{
  "num_hidden_layers": 9,
  "intermediate_size": 3072,
  "hidden_act": "squared_relu",
  "norm": "rmsnorm",
  "norm_eps": 1e-05,
  "tie_word_embeddings": "early",
  "parallel_block": false,
  "init_std_down": 0.0,
  "beta1": 0.9,
  "weight_decay": 0.46,
  "schedule": "wsd",
  "final_lr_fraction": 0.05,
  "max_seq_len": 2048
}
Each number is 50 + 10 x the weight over its row's rms, rounded and kept within 0 to 99. Layers, rows and columns count from 0. The size before them is the row's rms in percent of the matrix's.

# up: layer 2 MLP up, 3072x768, rms 0.0204, rows 62-130, columns 432-479
# down: layer 2 MLP down (transposed), 3072x768, rms 0.0168, rows 62-130, columns 432-479
up62 098:53 48 58 42 41 42 63 38 49 38 41 62 35 59 59 56 60 48 39 53 30 65 51 62 52 65 47 45 53 44 34 38 45 57 52 48 57 38 58 50 57 57 34 41 43 43 46 32
down62 099:60 52 29 59 59 37 57 53 63 35 34 62 52 49 71 60 55 50 56 32 45 57 38 48 38 54 41 53 49 57 42 46 29 46 49 42 48 26 30 57 65 59 42 36 41 54 55 28
up63 097:50 55 42 48 44 52 47 42 39 56 47 56 60 66 56 75 60 55 57 31 49 54 47 48 44 57 53 55 55 47 36 52 66 62 55 60 67 49 45 49 47 58 20 69 37 56 51 47
down63 101:68 52 51 57 41 62 46 62 58 40 44 31 45 61 43 50 35 49 59 91 65 52 52 38 53 71 49 54 61 45 64 39 65 29 36 31 41 47 44 48 62 60 48 42 50 34 37 45
up64 102:55 50 41 49 41 66 52 47 50 36 36 36 42 43 50 37 48 48 48 37 45 59 64 40 44 61 49 33 53 53 43 43 59 42 43 52 33 50 66 56 58 46 36 49 26 40 63 34
down64 100:41 31 54 56 55 59 32 20 34 38 36 53 47 66 61 44 50 26 51 50 49 67 54 55 60 53 48 57 56 40 44 55 64 61 42 54 64 43 60 27 63 40 51 55 49 66 48 61
up65 099:41 48 62 68 52 44 58 33 45 60 59 34 55 39 55 51 44 45 49 51 47 52 48 70 41 50 33 36 57 42 53 40 50 47 46 37 44 44 52 60 70 59 66 58 64 61 64 48
down65 094:50 58 32 66 48 55 54 54 51 39 59 49 57 54 38 35 49 37 41 69 46 53 45 34 49 54 48 46 51 41 57 42 60 50 49 54 44 30 36 60 37 49 49 34 45 55 55 33
up66 104:60 43 60 57 60 59 40 45 46 63 47 59 51 63 47 44 59 49 48 39 44 44 66 42 64 68 63 55 47 50 51 43 57 56 46 38 42 40 45 56 55 49 57 45 50 52 62 41
down66 104:69 53 62 55 56 38 40 62 59 36 46 58 43 53 41 41 65 51 46 37 59 56 47 40 51 46 55 58 36 58 54 48 58 42 56 47 44 30 56 61 57 44 62 47 62 44 60 67
up67 097:38 32 42 47 57 44 52 30 46 69 48 61 53 61 46 38 58 59 52 55 61 59 48 61 52 54 44 35 65 49 44 57 45 57 54 43 61 58 55 67 52 38 51 68 49 37 48 63
down67 097:57 55 49 42 58 57 31 50 49 44 39 70 64 58 37 53 57 61 40 42 63 52 49 55 65 50 53 53 43 55 53 50 40 42 52 62 47 56 68 33 53 26 63 42 71 56 65 68
up68 104:64 59 52 60 33 84 45 37 47 57 41 41 60 32 40 38 52 57 53 53 54 57 46 58 56 67 36 55 60 48 43 42 50 39 38 45 58 35 53 49 49 47 41 57 46 53 72 52
down68 103:34 55 66 32 46 60 49 51 50 51 48 41 58 61 53 42 46 46 47 51 67 41 49 59 33 50 67 45 63 60 44 47 58 49 33 48 22 42 63 40 44 52 33 57 36 45 56 39
up69 102:49 60 42 46 48 40 22 60 55 34 40 52 55 64 58 28 35 44 51 42 41 54 62 50 34 46 63 70 55 71 39 58 38 48 35 48 44 49 52 39 52 49 34 64 39 64 51 52
down69 103:35 59 46 58 32 49 49 62 56 55 67 43 60 64 67 59 59 55 38 44 32 46 47 67 49 36 70 40 41 61 59 59 36 66 53 45 26 64 60 48 45 59 70 57 48 56 55 61
up70 098:46 41 52 67 48 48 55 39 55 58 46 48 62 63 56 52 42 43 72 47 48 47 53 54 40 60 52 43 49 59 43 52 55 76 48 50 39 56 38 66 39 20 43 66 55 45 63 39
down70 098:43 52 38 45 65 37 54 53 68 45 47 41 46 53 41 70 45 50 62 42 55 49 34 43 52 45 62 47 38 49 52 43 50 49 51 46 39 48 58 68 58 31 64 48 56 59 62 60
up71 101:54 44 52 49 39 39 36 36 53 46 38 48 58 31 54 48 40 47 55 43 33 42 54 55 68 47 43 51 35 49 45 50 52 26 51 53 48 59 61 37 51 64 45 41 64 65 54 28
down71 099:55 51 45 52 42 58 64 57 45 52 35 41 48 53 44 43 59 61 33 66 51 55 73 45 60 59 50 42 32 43 39 51 58 63 44 50 45 49 49 57 43 60 53 49 56 40 56 56
up72 098:46 47 54 47 55 58 53 57 50 45 43 47 31 47 47 51 54 34 53 46 53 40 50 61 39 51 37 42 45 52 58 48 55 49 59 46 48 61 52 40 39 36 46 45 47 55 49 51
down72 101:67 47 49 41 48 58 54 44 70 50 52 68 47 48 20 62 50 42 55 56 48 63 59 42 68 18 50 52 44 53 46 56 53 64 65 39 49 62 52 66 50 52 48 43 41 34 50 35
up73 099:59 62 65 54 49 56 51 53 50 57 47 56 34 44 37 46 51 54 61 38 43 65 51 42 60 60 69 32 51 53 41 55 60 46 56 32 57 47 41 40 46 62 33 60 50 55 57 55
down73 101:52 52 53 52 41 60 53 60 54 51 44 45 58 50 59 49 49 36 58 51 69 51 39 58 59 62 30 52 54 43 42 58 43 54 60 57 68 50 47 43 57 66 40 57 49 43 49 54
up74 100:61 36 58 39 55 46 50 33 57 59 62 39 63 52 33 25 39 59 47 59 51 43 43 38 63 47 66 36 56 61 58 49 49 39 42 50 50 38 31 68 63 45 40 48 51 47 54 64
down74 100:43 45 46 58 39 49 36 47 36 59 46 54 52 52 37 35 54 49 37 60 45 43 56 36 49 53 51 62 46 57 52 49 50 47 35 72 44 41 39 57 51 49 70 64 53 56 47 53
up75 104:39 37 39 49 42 34 55 40 49 51 65 65 55 52 70 62 46 44 43 52 58 69 28 49 43 48 46 51 56 60 43 64 64 67 52 40 59 26 52 51 43 63 32 44 69 39 55 59
down75 104:49 43 53 56 45 45 33 45 54 54 52 47 56 61 66 76 46 44 40 63 59 23 44 47 39 46 50 56 45 61 44 59 68 53 49 58 59 56 27 49 52 47 37 60 38 46 46 61
up76 100:60 37 45 51 63 71 32 53 48 44 60 39 71 44 53 68 68 48 58 46 54 60 53 36 61 62 45 48 54 34 44 52 34 58 47 54 42 68 43 53 52 46 46 42 31 46 44 42
down76 100:61 73 64 60 54 43 54 67 58 53 33 32 58 50 49 79 62 48 45 51 46 46 65 45 49 54 45 52 39 48 33 59 58 60 41 61 63 49 41 37 34 61 44 46 53 37 52 63
up77 092:32 66 60 34 56 56 52 39 53 68 69 58 65 40 44 64 51 55 70 50 56 38 35 55 59 73 64 71 46 51 44 64 53 57 57 50 56 45 60 40 61 55 45 61 46 58 62 54
down77 094:67 46 49 52 46 58 70 52 49 60 49 53 58 42 38 55 52 47 50 76 72 49 52 65 69 48 50 52 51 54 43 53 74 38 34 47 46 40 41 77 49 41 61 56 33 42 48 55
up78 098:40 47 55 58 66 56 65 47 36 38 57 40 36 67 63 36 58 54 63 44 43 52 36 42 64 59 48 51 45 54 52 56 46 49 40 44 56 66 35 41 49 52 52 47 43 58 50 54
down78 098:27 35 50 60 49 56 47 46 43 43 58 47 37 48 60 53 56 61 58 48 65 50 77 54 45 40 60 70 59 45 56 56 51 43 35 44 27 50 35 40 64 49 45 52 61 26 52 46
up79 100:65 46 52 54 50 54 62 51 47 45 56 35 50 61 56 55 49 43 54 54 49 55 40 23 37 58 43 48 47 54 40 61 64 57 57 40 32 50 53 53 62 46 40 69 54 47 42 58
down79 101:37 60 43 52 46 48 68 42 48 36 43 31 38 44 37 54 40 56 29 59 61 41 43 36 52 73 37 39 41 64 42 64 60 49 43 36 55 38 49 48 45 57 62 67 65 45 42 70
up80 108:42 57 64 36 71 39 46 44 59 60 46 32 31 66 57 42 51 52 55 46 28 38 57 36 59 64 61 34 61 48 48 62 51 45 55 45 46 37 57 50 42 52 58 51 48 33 31 61
down80 104:69 31 47 66 61 41 48 60 58 48 51 37 42 49 43 41 57 46 64 61 72 40 47 36 59 52 56 47 52 29 48 52 42 60 10 56 40 57 61 50 49 56 56 48 49 58 50 39
up81 100:62 52 41 53 40 40 48 31 61 56 44 58 48 58 61 60 33 59 61 45 38 37 60 47 60 49 56 50 52 40 51 50 42 53 56 38 57 49 45 56 40 49 56 50 46 58 61 45
down81 097:39 54 53 59 56 39 41 38 35 46 60 39 56 53 36 78 45 43 59 51 62 51 55 53 70 57 47 22 41 46 49 49 38 47 54 44 54 46 59 44 61 58 57 47 44 52 58 42
up82 100:38 43 45 58 57 39 42 45 73 49 46 47 61 58 64 31 64 53 56 51 35 43 47 54 37 78 30 36 51 44 49 60 58 58 41 34 54 37 39 32 50 57 47 57 34 62 52 43
down82 097:56 51 36 41 49 40 44 43 61 30 48 27 54 41 46 30 58 38 50 49 50 48 36 49 55 60 54 49 59 50 56 47 44 38 43 44 55 39 32 45 46 54 61 68 28 48 36 62
up83 106:49 56 60 37 55 41 44 51 54 49 58 53 45 51 75 31 61 43 40 44 65 52 39 56 43 39 44 60 57 38 60 43 41 51 59 40 43 44 45 43 59 47 37 46 42 63 34 47
down83 107:44 60 66 47 48 39 14 48 67 59 69 33 53 53 53 59 67 52 49 41 59 53 33 63 53 48 51 65 47 51 48 50 45 37 45 55 68 44 52 42 55 47 32 37 57 52 50 59
up84 101:42 50 50 49 52 47 49 43 40 29 43 48 35 36 48 53 61 62 39 39 41 45 25 52 69 70 33 41 56 51 46 50 57 47 46 50 61 58 55 41 63 42 54 55 38 44 36 41
down84 103:67 56 66 57 49 56 40 40 60 56 41 45 67 53 38 34 46 32 52 69 57 68 51 54 44 53 56 31 49 59 46 30 48 61 45 33 43 42 33 84 62 48 33 32 53 46 59 42
up85 096:42 54 53 59 44 61 41 50 66 41 63 54 46 48 49 57 57 35 47 49 37 43 52 53 29 45 36 59 61 37 35 56 63 45 62 35 35 58 58 60 66 55 42 55 41 42 69 61
down85 100:51 47 49 55 44 51 49 53 54 29 59 51 45 50 58 56 65 57 61 46 43 26 56 55 44 37 57 50 54 40 75 45 53 72 62 55 45 47 62 55 49 60 48 47 51 48 54 55
up86 098:51 48 68 41 57 56 57 35 54 38 58 52 46 40 46 41 56 60 51 52 26 40 76 46 57 42 39 41 52 43 28 48 51 50 47 57 38 52 47 67 42 65 38 48 38 58 43 48
down86 099:56 43 51 69 50 54 39 40 58 56 42 29 53 35 36 42 46 62 47 60 57 40 38 50 48 45 41 66 43 52 40 43 63 29 38 59 36 44 49 31 57 59 41 26 35 59 56 52
up87 099:29 48 48 44 41 50 39 45 61 43 54 42 35 59 35 56 35 55 39 41 70 50 59 68 68 48 61 52 52 37 38 50 45 40 39 43 55 21 58 55 34 52 51 52 59 36 52 53
down87 098:38 51 61 56 51 64 48 55 57 57 47 55 55 55 32 44 54 44 35 35 47 49 63 57 55 44 50 52 50 65 36 66 42 43 37 53 50 40 53 49 36 67 63 42 56 44 43 49
up88 100:54 45 61 44 56 35 57 54 51 40 39 45 53 62 59 50 45 58 58 49 47 49 53 53 54 44 48 48 56 41 44 57 38 55 56 42 63 54 46 56 61 57 47 59 46 57 60 37
down88 101:54 61 47 59 51 52 50 56 46 41 35 62 45 55 53 51 34 45 31 52 35 49 41 63 54 39 53 54 55 60 45 45 57 60 59 47 49 45 47 46 45 48 53 57 60 45 50 51
up89 094:42 64 51 36 33 46 47 49 75 48 58 30 45 62 51 52 53 45 34 46 60 56 81 23 55 65 57 43 53 47 44 63 53 57 47 42 25 36 48 47 59 31 36 56 54 53 44 53
down89 096:39 42 66 51 60 52 35 51 50 50 48 59 51 53 44 59 56 59 65 68 46 54 42 65 52 53 57 66 62 58 62 68 66 32 49 44 50 49 44 47 45 68 43 55 33 52 47 55
up90 093:69 34 44 44 49 60 39 58 47 49 52 48 48 47 42 37 53 53 49 42 57 51 45 57 52 64 62 53 38 50 45 47 40 53 44 45 39 27 48 37 60 58 47 38 69 42 52 51
down90 093:45 50 45 27 61 45 36 58 36 42 69 54 66 53 64 43 40 45 56 41 65 45 55 62 62 44 64 37 19 58 59 32 36 43 46 41 50 51 58 52 55 59 52 49 75 41 60 45
up91 100:39 45 50 58 57 63 53 34 49 38 45 27 58 48 45 55 50 61 58 45 47 50 28 58 57 55 43 55 45 62 36 51 63 56 42 52 39 62 45 53 56 45 46 51 40 52 58 65
down91 099:53 49 59 40 37 56 62 41 62 54 48 31 45 47 41 64 28 49 53 43 67 50 52 34 60 59 51 50 58 50 44 43 52 49 43 49 43 51 58 58 32 51 53 41 51 57 61 53
up92 102:40 39 50 60 53 36 57 58 56 42 67 64 50 39 48 29 46 46 66 46 59 63 46 34 46 59 53 37 55 52 52 49 56 63 47 66 47 56 47 41 55 37 36 71 69 50 81 58
down92 099:63 39 35 43 64 35 61 45 70 49 58 63 56 39 27 41 37 48 53 41 68 59 60 42 54 64 48 35 69 49 58 55 50 76 47 63 38 53 49 54 52 57 34 68 54 49 55 51
up93 098:55 45 59 51 53 46 48 52 62 57 68 58 49 37 41 61 51 57 51 39 55 59 41 46 61 49 64 57 51 79 52 51 44 46 67 57 30 50 41 58 59 37 39 52 51 41 48 55
down93 101:46 38 54 49 38 45 56 49 40 44 38 35 41 40 42 47 50 42 62 49 34 65 57 45 55 36 50 55 62 57 56 49 47 34 54 58 47 44 48 57 54 51 55 60 55 45 46 50
up94 100:44 52 45 56 51 46 65 43 58 49 43 36 46 59 54 41 41 26 53 46 48 41 52 44 38 62 22 54 71 45 62 45 54 65 41 46 41 38 42 54 63 66 62 61 44 36 54 56
down94 100:57 26 51 52 54 63 45 47 51 24 32 53 44 45 38 39 52 54 55 28 46 48 65 46 45 47 45 51 41 48 59 54 43 57 46 21 41 56 41 57 47 52 69 61 64 44 52 51
up95 092:42 25 62 42 47 37 61 55 57 34 41 44 51 49 58 68 58 43 59 47 57 41 47 51 52 60 83 71 69 54 44 50 62 66 38 61 36 50 34 76 50 49 42 55 49 36 53 53
down95 092:37 55 35 37 35 46 47 18 56 56 54 57 33 60 44 33 53 44 74 60 51 60 62 36 35 61 50 47 50 58 61 52 58 47 56 59 48 55 58 42 46 54 63 67 44 54 42 48
up96 099:56 51 35 52 49 72 58 43 54 47 42 29 46 37 52 62 45 54 41 43 31 55 40 48 49 46 42 50 27 51 42 66 39 49 46 56 48 37 39 37 49 56 56 49 58 28 39 63
down96 101:56 54 35 48 38 63 60 70 43 46 45 45 36 50 57 67 58 43 62 55 57 52 38 48 56 36 34 58 39 65 56 80 47 52 74 40 45 61 51 52 28 60 57 51 44 57 52 45
up97 090:57 63 59 56 45 34 32 51 59 39 57 47 43 48 54 51 50 48 70 38 56 56 63 65 48 49 55 64 45 52 39 33 38 49 57 41 57 28 49 36 51 42 60 57 35 52 66 49
down97 087:37 53 42 65 57 57 55 51 50 70 52 50 52 23 43 45 61 44 54 61 55 50 55 50 51 48 31 30 52 43 61 44 51 58 48 53 48 34 47 52 42 54 55 52 63 33 39 36
up98 109:50 43 63 40 44 40 39 34 51 33 34 48 43 72 55 48 43 60 54 45 43 47 44 57 51 45 60 59 47 56 42 53 33 47 66 54 47 70 40 57 45 57 44 52 49 40 47 23
down98 109:50 42 36 33 59 38 49 62 53 30 48 65 35 65 40 26 54 44 53 66 39 48 43 40 53 46 50 65 59 58 59 54 38 59 32 49 60 50 54 43 43 58 69 38 66 45 59 51
up99 103:78 43 50 45 39 51 56 40 45 37 45 43 43 60 53 47 75 37 60 44 41 57 48 39 42 65 62 46 44 41 55 48 62 63 47 40 40 56 52 44 47 58 46 59 51 43 53 51
down99 102:65 49 24 57 34 54 31 48 58 43 58 78 44 62 43 48 61 49 44 26 45 63 43 47 54 64 57 54 52 46 44 44 55 64 49 32 42 60 58 45 40 40 57 56 61 47 49 61
up100 104:54 46 62 52 66 63 78 40 53 58 59 45 37 54 46 38 58 63 59 46 53 50 45 49 57 57 50 60 45 50 34 50 71 37 50 53 58 42 62 57 54 53 47 61 44 55 64 47
down100 106:57 38 60 53 48 57 58 44 51 33 50 53 48 43 59 64 73 52 56 46 41 41 40 49 22 50 54 56 49 47 50 53 39 55 44 52 55 56 55 51 48 49 55 41 53 53 52 42
up101 105:58 32 61 68 57 41 41 44 46 51 48 48 44 61 49 39 61 48 61 48 58 31 41 71 54 42 39 37 41 52 56 58 46 56 54 49 49 36 39 46 52 63 52 33 47 39 56 49
down101 105:59 55 59 47 64 47 66 56 51 42 42 42 43 40 46 53 42 39 48 55 41 46 42 53 42 62 48 65 62 51 49 36 35 64 45 41 55 25 26 54 50 55 60 52 65 66 51 34
up102 086:54 38 64 62 60 53 42 33 37 54 64 41 58 61 51 57 50 51 47 54 46 61 47 52 43 72 56 58 33 54 58 39 40 55 44 25 52 62 53 48 55 52 61 69 52 45 46 58
down102 089:55 56 58 58 41 63 60 66 32 78 41 57 42 50 45 55 50 36 47 76 57 61 45 53 60 58 59 47 46 34 54 63 47 62 49 54 51 68 39 60 65 52 40 37 48 50 56 48
up103 101:48 51 59 58 50 57 54 62 48 45 54 56 46 38 50 41 53 46 48 43 50 53 34 41 70 47 53 46 40 61 43 57 41 52 50 39 47 40 37 75 39 48 39 58 54 56 59 55
down103 100:50 42 58 51 60 46 74 50 52 54 45 43 39 30 51 64 56 24 64 46 58 34 55 59 43 51 50 41 63 55 59 42 62 55 48 57 47 52 33 51 43 35 61 68 37 47 39 49
up104 102:38 50 32 45 61 39 66 39 23 66 62 43 38 60 55 47 59 52 46 29 68 48 50 58 59 50 40 58 61 52 48 39 50 42 48 60 55 42 54 64 43 59 38 41 69 40 47 43
down104 101:51 45 38 59 55 32 45 47 27 49 48 58 50 42 63 54 41 43 47 38 57 52 54 64 33 49 58 38 52 50 42 49 57 38 53 68 43 68 36 54 35 47 48 47 72 51 30 33
up105 105:66 44 57 48 45 49 64 42 40 49 52 50 48 45 62 55 20 59 40 41 39 52 53 54 61 35 66 52 56 54 44 49 43 43 45 49 46 36 46 41 68 50 53 43 55 54 58 61
down105 103:50 49 48 33 52 49 57 30 37 66 37 58 55 40 52 53 64 47 54 36 35 51 52 42 24 40 56 45 34 47 51 68 49 56 55 52 49 40 46 33 56 37 64 49 40 63 54 60
up106 098:50 50 55 46 47 50 54 47 41 49 53 41 44 41 59 49 29 60 37 40 65 51 40 47 58 57 49 46 47 57 50 59 54 64 63 35 53 61 52 52 64 57 41 52 39 43 54 40
down106 097:61 51 71 53 49 62 63 35 45 52 49 41 48 67 50 41 41 63 48 46 71 34 55 52 48 68 62 53 33 52 56 54 51 59 50 48 34 60 64 68 58 63 57 60 45 48 67 53
up107 089:42 43 50 64 50 55 35 39 54 38 42 40 49 51 54 48 36 49 51 64 63 41 59 46 44 30 58 54 54 56 53 37 61 60 71 47 53 44 46 48 60 56 43 58 51 40 34 51
down107 084:51 52 35 42 40 53 38 43 42 53 60 73 39 58 58 49 55 61 44 58 38 49 37 47 51 75 45 62 52 65 48 72 39 45 46 47 54 48 36 65 52 50 49 40 52 68 61 34
up108 101:21 50 61 44 46 46 50 35 61 53 57 52 44 55 62 42 34 44 44 38 40 37 43 70 73 36 37 53 47 41 60 57 58 48 43 35 62 50 55 49 38 58 62 48 58 49 56 50
down108 101:37 53 60 48 54 72 39 45 32 58 54 44 49 38 43 57 60 51 40 69 39 68 27 84 55 59 48 56 45 70 68 56 52 71 43 48 55 56 70 63 54 53 62 44 65 37 58 59
up109 093:45 51 59 74 63 48 36 33 49 57 46 22 38 44 49 45 33 58 43 54 49 38 38 58 59 50 32 45 62 69 35 58 63 47 56 45 35 56 44 55 64 74 59 45 56 54 46 51
down109 097:54 56 45 42 47 56 48 47 44 55 66 36 54 52 57 64 41 59 44 61 57 49 56 63 42 60 51 68 51 58 61 50 48 65 57 40 30 33 44 48 49 50 53 43 56 46 43 29
up110 099:63 54 51 44 45 63 32 41 42 53 47 37 54 61 52 43 50 34 52 46 40 42 60 29 69 55 67 35 48 78 45 68 42 57 42 50 49 47 42 67 50 42 38 55 42 48 48 44
down110 100:44 47 40 50 53 54 47 33 41 49 55 48 54 72 46 60 47 59 57 46 41 33 31 55 71 57 76 52 38 60 55 55 41 37 33 41 41 54 46 69 32 38 41 54 50 45 74 38
up111 099:45 52 39 62 52 63 60 43 50 60 55 51 58 67 48 44 40 45 60 43 43 62 50 46 45 77 49 54 46 45 44 50 68 40 35 34 59 56 49 64 56 35 43 66 39 66 47 52
down111 101:67 61 52 55 45 49 62 45 65 71 43 45 55 38 29 58 53 55 31 55 68 38 25 39 44 54 48 37 44 48 63 43 45 40 43 25 51 58 40 53 39 44 59 47 56 57 37 54
up112 113:45 57 63 47 54 46 44 61 31 42 63 35 45 47 47 53 36 50 62 44 42 56 44 59 55 56 69 43 49 53 43 55 54 33 28 58 43 45 46 51 56 67 49 39 49 66 50 34
down112 107:62 59 54 52 41 44 55 48 68 50 41 51 62 66 50 48 40 64 39 44 35 51 55 65 48 43 59 50 53 45 48 48 52 67 33 55 54 50 40 44 41 57 48 40 41 41 57 47
up113 098:50 47 63 64 57 42 61 48 58 55 52 40 59 59 63 55 50 50 69 50 67 47 50 72 50 52 63 64 43 48 47 50 52 55 67 46 50 53 30 43 67 51 34 58 54 63 59 45
down113 095:61 47 52 50 55 54 59 61 49 64 55 52 48 49 53 47 47 34 50 53 68 60 48 75 37 39 52 40 45 66 41 45 54 34 51 57 58 51 32 63 60 48 22 70 54 55 48 54
up114 099:63 65 53 30 41 43 53 49 73 64 31 65 44 38 51 50 63 46 44 36 60 51 49 30 46 71 59 57 68 49 62 53 51 57 55 56 43 49 53 50 62 44 40 58 46 47 44 25
down114 098:43 36 46 48 48 58 54 57 55 52 37 42 41 66 42 36 42 39 26 37 35 53 48 50 43 56 40 53 66 41 55 58 44 44 43 61 35 64 44 50 56 51 19 52 58 54 52 45
up115 109:53 45 42 46 44 61 47 53 37 45 39 34 41 41 49 65 64 32 67 49 56 50 60 60 42 61 51 56 38 61 42 42 59 46 44 60 44 51 44 50 61 52 65 64 43 60 66 59
down115 105:43 47 51 69 48 48 49 68 43 28 48 47 38 60 49 39 58 46 42 83 62 71 57 52 44 45 55 72 54 41 37 57 44 61 47 61 42 48 40 59 41 41 51 40 20 35 59 62
up116 103:58 23 43 37 57 66 53 54 42 52 48 41 39 51 55 71 60 51 54 51 56 56 58 65 61 49 55 50 58 54 30 55 56 32 64 45 21 43 41 56 55 45 58 34 61 42 45 47
down116 102:50 40 40 49 61 58 37 64 60 52 30 54 42 45 52 44 49 65 37 60 53 42 42 53 65 37 52 46 29 32 48 54 44 67 55 62 73 48 62 66 30 54 70 52 64 47 68 41
up117 101:21 49 56 60 46 53 57 48 40 50 42 57 41 52 51 46 54 46 60 40 61 53 44 51 57 68 42 76 51 47 40 44 43 29 50 39 54 44 57 44 53 48 44 64 45 78 34 60
down117 101:52 59 41 35 43 56 41 54 60 34 66 46 47 37 61 47 66 44 36 53 38 54 55 50 69 42 42 58 50 37 58 47 40 39 54 40 38 50 74 44 40 43 58 35 51 54 53 32
up118 108:50 52 73 59 43 44 38 43 38 56 47 51 41 46 56 59 47 47 65 41 24 34 51 52 61 47 40 39 50 47 49 48 65 44 61 49 45 56 21 51 56 49 46 46 53 48 69 35
down118 102:40 47 55 48 50 64 70 69 48 28 47 46 49 45 43 46 78 56 48 63 44 43 59 36 65 43 50 49 42 47 53 74 67 53 58 55 37 50 39 41 35 56 39 37 45 41 54 46
up119 095:50 40 54 42 51 54 38 58 42 62 58 45 37 58 46 51 60 55 71 59 46 33 61 22 51 51 54 65 35 59 41 56 60 52 49 42 50 45 59 39 62 43 52 58 49 36 57 50
down119 096:53 64 58 37 50 59 53 63 49 63 57 39 61 45 47 40 52 52 53 52 53 52 75 23 46 55 41 43 55 54 46 39 55 55 35 51 58 47 57 74 55 29 52 52 47 46 39 64
up120 101:46 47 38 35 41 45 57 37 49 53 31 55 43 66 48 42 43 47 39 35 54 46 45 45 43 75 54 56 39 40 59 61 61 46 51 39 54 31 42 45 54 41 46 60 67 40 49 51
down120 099:58 59 45 44 62 49 36 38 56 60 56 41 50 59 52 53 45 56 35 40 40 31 26 48 53 48 45 51 39 30 32 53 62 64 52 47 46 44 47 57 49 39 43 41 71 45 56 57
up121 102:44 49 58 61 60 62 55 52 51 44 65 39 37 32 60 48 45 74 54 40 53 50 45 40 65 75 44 72 49 56 46 46 53 58 73 52 58 64 45 70 55 49 55 52 49 35 49 42
down121 101:32 75 32 64 51 38 74 50 36 51 56 53 48 49 41 60 43 59 71 60 50 36 51 30 37 36 49 51 50 48 66 57 47 69 54 72 44 36 62 59 58 44 51 56 49 42 57 42
up122 101:46 62 52 51 49 39 55 41 43 58 51 48 61 76 56 50 60 55 69 46 58 48 43 42 53 49 40 53 55 52 48 43 60 58 47 57 56 49 39 34 63 38 38 51 40 57 53 46
down122 103:49 64 48 66 43 48 51 42 58 57 40 46 47 46 63 48 37 42 51 53 53 58 53 61 47 41 63 69 50 52 63 47 76 51 33 50 50 63 39 33 59 50 42 33 29 53 43 45
up123 098:25 44 43 63 43 43 62 51 38 37 57 34 52 57 59 38 55 52 44 40 51 44 38 66 69 59 29 35 39 48 47 56 48 59 46 27 29 55 55 52 61 37 55 45 42 39 53 45
down123 099:43 42 46 51 66 47 39 27 45 44 36 51 42 60 48 52 56 44 67 21 60 45 53 36 58 40 67 49 65 50 60 70 72 44 47 52 40 49 54 57 41 55 53 47 46 69 70 49
up124 108:60 63 57 66 29 63 46 51 29 58 50 34 47 64 73 52 45 38 68 47 36 33 63 56 54 35 54 40 57 61 50 51 35 59 57 53 52 60 39 61 61 50 37 69 56 60 42 55
down124 106:47 51 56 61 53 42 46 45 41 43 37 47 44 51 59 32 47 34 53 51 43 42 38 59 50 51 31 42 35 51 37 70 42 60 47 56 42 39 52 68 50 50 56 40 49 37 39 51
up125 099:28 48 48 71 40 52 46 56 21 42 51 31 53 46 57 55 52 58 40 41 32 51 36 35 63 61 40 57 35 66 59 56 41 32 36 57 53 48 39 69 67 32 57 41 53 40 58 50
down125 099:25 60 51 57 35 42 51 47 45 27 60 42 66 39 48 45 42 56 54 43 45 46 71 42 45 38 58 59 54 52 55 49 45 45 55 52 35 53 52 57 54 65 40 50 42 53 45 44
up126 101:56 56 47 60 60 51 48 56 59 55 42 60 46 64 54 41 47 61 49 46 55 52 35 39 50 61 35 61 56 66 56 35 67 52 41 35 43 48 50 60 48 42 49 59 70 47 59 55
down126 103:66 40 46 42 52 49 50 69 60 38 55 59 42 50 47 50 45 24 53 67 47 54 41 61 33 51 37 37 36 56 70 45 42 62 67 47 52 47 47 69 41 64 61 32 52 46 35 55
up127 101:35 46 36 53 33 37 72 60 57 48 58 42 36 61 47 55 53 52 40 50 42 35 28 63 45 76 63 45 52 67 51 34 65 46 51 57 43 50 44 48 60 42 44 49 39 38 49 45
down127 100:45 43 21 48 46 35 49 48 52 51 53 41 45 56 34 59 42 48 54 54 51 51 45 57 56 60 50 51 49 47 38 52 50 38 57 46 51 63 63 43 65 38 43 53 34 47 53 62
up128 099:64 51 58 46 58 47 55 48 60 43 65 50 52 55 76 68 35 66 53 29 50 24 30 28 55 57 65 56 41 49 44 34 52 45 46 36 49 60 40 46 54 36 48 52 66 35 36 64
down128 102:51 72 51 60 60 58 39 77 57 63 49 47 74 44 47 58 60 42 33 77 40 45 42 71 42 54 60 49 53 47 45 55 62 50 56 49 46 40 54 42 66 55 29 40 36 58 57 64
up129 095:42 44 49 59 52 48 47 52 46 51 47 55 55 68 55 47 45 44 40 42 43 60 39 33 40 39 42 42 34 55 47 38 46 39 54 43 56 65 49 60 63 43 60 64 51 45 56 38
down129 096:39 59 77 38 48 48 50 52 44 51 50 58 53 53 54 59 34 40 63 54 49 47 42 39 53 47 50 52 40 39 57 41 57 47 38 43 52 58 62 44 49 51 57 59 62 55 59 42
up130 106:54 39 56 59 53 64 43 49 32 60 37 42 46 45 61 40 56 43 60 49 56 47 30 34 54 59 64 55 49 59 43 57 44 46 44 54 45 48 68 62 66 41 51 54 74 50 45 61
down130 102:43 41 53 49 45 33 48 53 27 57 72 40 60 47 55 45 56 54 37 64 57 53 38 47 44 53 59 56 50 61 49 57 61 24 39 44 53 52 52 76 50 45 43 73 50 46 58 53